Each number is 128 + 24 x the weight over its row's rms, rounded and kept within 0 to 255. Layers, rows and columns count from 0. Numbers have three digits each. The size before them is the row's rms in percent of the matrix's.

# layer 12 MLP up, 1344x384, rms 0.0332, rows 1286-1343, columns 288-383
092:150151162161121135181170133099155112125141105147146124091113146121132119113151113130095159128138107112092126159126112146115084148116098144122153142151125171104116105072094109118134158133186119136154120164112106121112116081071115113134133118127136117168139104145146123141161116184104122121
107:136085185102113110103171104126100137201084114164126148152154103126134118154102104116101114136193125123130152162115140136083094103113162162102136140135122141112125093113112095107148172117154108146125160177117141099116114132128114157124143132111141119112160160121145126147140145110142134135
101:175064096185171111105143102146080152140124071137107110104133128126151131131084138101116146156124130126168141133112103111104108137116117138143133128090165163116148117112108117125172128115123134139113124139146098125142151122146128136106124143146123087146140129119116153121100152130160118121
101:173102124154115136185161149142117121112156129158140120097097149102149101121144156143117123118158111132131151122140146127103114110186108146125141131128082088142118149156111114127116105131150174161113177155139162156079150140151136136140110190081136132129138140144116100147138134096080131167
095:095124168191162161126134121162097123155115125136135123122108102112155127105134146108107188118122104109118121127113099114070145143172109127109115096100138165115136092076057135155109081108158136190125087183147136143084157130146120133150109133143124117121141138105142108177124132147120106157
096:116145149163118144149118145136106125126127118109147093098100118144194092102128095131067143094115107114122134123148120151055132150162113129163125111114130132106125142100101104098135157140179132136110142133128135166082162080144145124150108108095098099117118131108117086112111127123151131118
097:109155144133116188123126109120169107149139131098125152133128144118170136132100113107107135114117110129133158155120103137102094139105152092144115132104138130128137140114107103134087193109117147118137133116111158143102161149083115133084166148121163125149152158100143140128097147131111141150
103:134146146127144136122124160117128127134094152187147162097152155132150097117147158147057154130140118093127126133133132138100114124115143134128101125156125133071128111153125125149147099117156153160105120130083129144100152151138145121086179113148121071121076168135109139156169114125142090108
105:171099101125123110110136054115153129170123141102112121130119121093130152114127106123093143121133116112142133141137116101120132145126141126131116146136141098102132139090120150155167116107130115132132157145119139129156177112130134156157206134114132108139084124098126115101089142112117118153
093:110096112177154154129150123160115086177138118158143115113143090149128101143126146129137179128134131177122137124108120162113102128072096134117088135142108146144145135121112147152136148144126113175119159106110108114107106100118146108130097170092123128099130145158123140140130125142130094094
094:149104133123163136097102092144128185139137135130097145156138128083095151172135154124123107099119106109097117162131138131117124147139151117113169114071154130103142088100150087110137162121173148088116128132111138162116155077100126143108135143081129172140140162130125110158203122129136153117
102:175102140145092104112144101155103131168118094149106142148144095133150128123119105116103127120114136111117142160164175151147136095098162113128122150094136157144155091102117136141135141097118136140154129115121134163123130104125142148072185118112149146122148100145153093153122149146124154093
086:145145125143139157125117126169113115150169118144153123128162112154127143115124137084114127119106140133106162150124099107140114157136142106136113122111124155122103133139146142133109138117124181196179130115114127107125113151116197119124109122069077084142158109146133139085109169197153119104
102:175118161104163171133142134120113132141136048144118136116126137126115121085141110114112173132125124093109154128122110115154139081085154124132137159190135113088137104106127115153120123131162152215144098113145139145120099119125108128090137162138096097140149095101124152165114138156114139131
097:175134147133109141116116098119134117090094137136100096128163105140126137122134101116090138150144132177133136102139117144095135094102120101129124166163143082143103130075102132171129180117190156157125132164136166093130122165144143136124183147114155115123155094156107126134110115174119129155
093:115128171109107148138127138104100161125152088145170160137149114109168158147172129134099120093158101129106152123156122139148101162112168130140136130115124113119130114096137078126119104121142179139105143135097170152146142083162190089113107137149131135139149174139127147096122119154108066098
103:143137118158083151124094088163113152148179098106116155100128159102144099139125131114133106105138148132124154116142149120110134151114121139149139108109144117101122124143141089087133094077121146171115168108165120113136110080121121147173119119097148106147093145082146166139117168142124133118
102:152108150103137110139157117143084110129090138128131139140148142122122140133194144136093174111155119127128126125118132168133123099161122085136112143114123164107117102134105114150093135116150142124138114176148177122153174191133136116105162131151138157147139099146118130159138188110109105098
107:103133114115088157140113097120145126132130107112115124136093179105130126156100127100091112082156087132139184120120137128128151105146137171149109146131156149123127099123126080141107185131116130133173150137128120154123175074129111116092138101128118120143128087117151128149161131157185146088
107:123112147149128149127110121152128119152149104097108142090101130123189143120122137109149159111157141104119147091101160108095115146135096097149150146126131143117115086114115167126133153116143111115116134188093128149184160129095182133131141134120160135140126145124127108121134140150139133149
105:101126137110162127126088141128116120154101112113132154106092148119186089099126134111102108140130132118105165121150138132083111102143154131114174107118132114140123097130150146138097138121175128158103159197102166133118170150102145142097129124113158065116116133101166090152138142168131105141
102:088150164159100168138085121152113146093129161129150143114173138134116098145160133153148159129150125179126109163114152098115105103139171102125140093123141106131178126150068155160140130087143153136118150154132127105113113120086142149120100121093138168109090136098154130124080151129153129115
087:185149104133081131113152161126106168132126118139145105130106140105121106119112134091111185130136113114104126112112116135111102122103124133112148097097129125115172097124110153175113188114148124132160096141120105150108136132095158131142088136160120136128110125139162136145154123144125140116
096:150159139192133153115120129103085129104122122135119110103124155088141124142134144098152109098128106157181183138124140129131136123127119138095119122126117064144104114112123144118107112116117130121133133174098105146111124152114156156105151127117116118138134174155129119128124103151132127155
099:172129160151159122100089142106134129140135113100104114155148112107100110110171134094126127079204093081127147094130152140110137122109128155081149160100127133126096105120090108144142142110175164136166103115139151136110148156131122137116123137123148141155116137117128154117115102118149100077
096:191116128165153147117142161092137145148146127144129168096149099104144122152129111118127104106122101114163098178133106122142122141153083150200121138126168111139137157163095114136116141093161123117120129140136173173139110160118112093081089132117149109170135100112101115158126169129122113124
105:152099121145148130145166122170087107104088115115075131125138107142142153123152085097149170086129102116144099134131131113130120099129196159112151153125184114138118093117094144161153132139156130178125103173161162124195136084117130126078121074121106095157099154095098150139137143156127104096
098:144092106128150130114155068094129126146098096117109146164176144104124132127142127160035134110121114161159152135120130116112139122125117121121114128138144166114145144070142143146142121119096131164155170131124148106138080158096116123150145135143141111157145163124107139106134155140120119143
104:119158106142127142140106099144132152126110063096115144132158114105100157146169137115143113112107102146099130078138133169137126123117167124129162152124136112138141154119106099157123118147138129156109155141174146139145108094148125117149142134109150146174098139128158116142132138133126078131
099:137119140136118122111142109091145137161111135163093142121125124146137097138115162091114130140202144150098143089126085154110131103121147090106117090108177143130131156132110101125147104138094128128096104123100130121164127156145150116098160127140099130107116163103121085069122118131116129134
104:133128121059187091117161131154149136164152169143138141127146123132142100082125123133128118135156141129126136122124098160084133160129150086120141100082139129097145104088091131129156202107133132108112143157134188130119150139114137172103138154113152094135090087140136154140127143116126138124
106:137067142138159118125157133136141121149138144142150157113141069095124167056146177138127139119124123103126130151139116185122113120139132153103109118146108147150101124123100147136149107117173144157146119105151130125066139161125125129084146109135145123130154108116148175150111167165111059114
104:133147175139154122120135116146085149132134114132125088156124101131151128144162142165140164117155153131136117170110128148103085155135147126129154165141159147150142138098078134176156118136113149115133201129165144147139126113128123090129145097108107143169068165158116147152163115143163107130
100:121121114148129163119117138172098123187147120137164096138164072145125098136109178128154126152127151173160120098120113133094139115177115156167126124105144104157106081119099099140163137111183180144147136129136105151141113108154144130131111130120133128087109177096132111124199172127096114091
096:108139138139162121183151126139100146132119102083152140141126110141163135107163086111119130092151112134129185118155110126107130135127172129129128137166095093159158076121140136114121113149096179162077133114131169101147147181165134142104118114127166137149125163153127119137108096139104078125
090:100123124151103155090139137131146143161153139149133095154108117129122154142111143115130083130137121153187154124155105171124134107124095128097090144097125148157139164125078126139134131131084177122112158142130123149164164124133158154120105143086125131118056125124110092148158153154146113112
107:107157163102100164119115122151155090108122104113139144126196118107171088141143140086144154120111156125183114113103166115113135151131155142100111098117149117107108120128087094121151125103177165132140135150121118124132105116135181165154176121114140158131090132095176132133152099161141122113
089:103155139125100119126125138101127144122081122152136123100117109109161094145128102125129162131170156094120157105145137125131124078098126104136159138128148127145134094144131134153081069107103167142122110157134117150150120109144126132125145097127131105109093146093153107134153127133127114123
096:125118150153170140130144072122060084127126090130121135147116140129114174142150183104120135096184141143119103149109106099120122147103150105092126132101105153129142116157127140157145098121141101177100142144158166145140162173079121142104142105125131099122105155102139077129204149135116149149
094:146109165155136126164145065128102113113101122139114145105141129119141176109096100136097156069168130120126160150165100081124080104151155102148133112144115115147174088120100085090116130133090132143157141131105177112134139103118134177150118125137127146165104126152153144145131124120123111158
092:143085172125093132147100103119138121108131098116141071126115130137129154124155157154123158123173197169133120147110111144122099090139103113162135090084082099096114132124138146132134159122148108151151112109148094158142142122136152117173165086093131121115099134114128135121166125162203074128
100:118119119105156120127163156123112128195116099117127153154125124086127113113104137071147103115161171133123111102138142134136132145115131109109122152124115155129109109113126110104135114142163126091140124170100189165115157136127173095100150079140127075110099166171126121112120161146147155112
088:164152118166094152135108129150127122109087100133153108174146122102130134123141160127116107112122100166097159136164119168133128115108127077156114138126117090123107147103111149146118115139128144085152143121087149128182118144142149107127132110125117136145143122126217129128165150133125093094
105:196164109136157158162152145111135119120153105111138132110140150114103119099121141152123133114096143126136129104111153136132119148152157139112103140151113092099121131115084122154164135106116132145138145145129139126123101148081122134145124155094124120113166157157103123132121136115144115069
098:097142117123126105135128102101097134136128075136092122122132144131138142154145142107138141141116108116136131127124148116073092168161130117119184161163136120132154122128138154124177140106101127124129136119155156111157154134114130175139134133116158117133109151115160128106156132120142144136
102:144128123102135123075146138144104139172079121139114082152109144123187144096107115140135154129185106093144183115115134101143150103114149165116134137125142084148158136127108092138128135130115144155177135127150154150157119089133127124099173116165134110132115164125118138124147155161135121104
098:093136210108167097119118154172143111153128101131109113082114131150141165126144155168116134157179115146096139125168086156105132120111117149135139126113115122121146116097050143099135161118116123182155090120144122110123141130107138104128158121140117122132103150108144120121117153190107120102
095:147097126103088187139073107124121162141121110128135128147130106143149127101066125096121136109168157122116151175095117128135100111130088150151120124103148170119186144126140151156169127102145128158110133102092140119174107113131113160137114164120103052134132171082092161116081114132154121159
103:114133151116106159181153127122098085123091109159126113135150132119151122145177090094135124111169146097149139143107152145120105112148166144164149115129109162130161076104134131129131097076128145160118143128108148173101140120119118144123148119127137103112132093135100144118140123166063113094
095:125143115130122123083119119107148132132100083117148087086154141093136148146160124128099151125146116141115159090134120124133122113094143168147116118114118127120138133148127099105114136103123142153172095138133100130137124153063138140136114102152119073130146155156165115136115147141130133108
103:109136125131097136107123124130142153103122126138130106126143101113117123155152124133128121124179138127097139119093106120117146176128142164111089111100129127120139092135129114113172096095167165124115160179110103134146160110150110115115115106112125146137149168107147102128156120128125111084
075:132130102147124103104117122142120135125140134089116136142142122144156149122124129122089102119128134080161190088124107101192131166114129139137113193108168123109132140151112151164166133110098165126131122147109136131116161129139117109124099169157128108149106130134164143116129102124120085124
103:153121153158138137122130120134117126161112149130123118155119114137117086169086101167131085118162097136157119137140132127112099104133154137128131122111154133191147110116080104145151156118157133126144133148090111161161122111167133130115130120137154099125127186154082111158132101143150079157
096:100119126114107152128172140131091142167141112112132150110156088065134163093111123135131123104130130105119166121167119148143129126110192097145115159153152115112141154122133101160095133107140156131075095144128117115138132098130189136099175110158115131178141151151128136143151125140147125126
113:135100144151091121132159059119114160174146121160126122101134161138111121121160122116116131085149141144158130096108086120121072146105105099141143148124120131146145097124103106129092129110183121168122156134130157189127138154111118193176147121113133131116152127122159121191156111201137077120
099:145142113175154147129152085131132161135125131155136105133125138133133142075123160120140111151153186115123135136088107116131121084160161177120132116134125143106114134089103138133130141154145130159147151128092151120144129157131118126152137101133100083122133137055147177153139106121121136131
109:112108100138101183156154097124138169146103109143180132139134122132139112140129142118085107105141147139142129144121111120079147144141099127096128147140110138162144148127121148186107134088133176157200151155107114101153153151147124172144117156113153096157124123115097099136159146152103130091
104:160123137105114134144092149133139126147104118116068090094115160101164138102150134147125119116143156128142149151113123161127141111121106135153149144093106124130121119136141088119085192102160122140136129143163149137110100096159119138127108100119114087171151116103156137174148108191167113147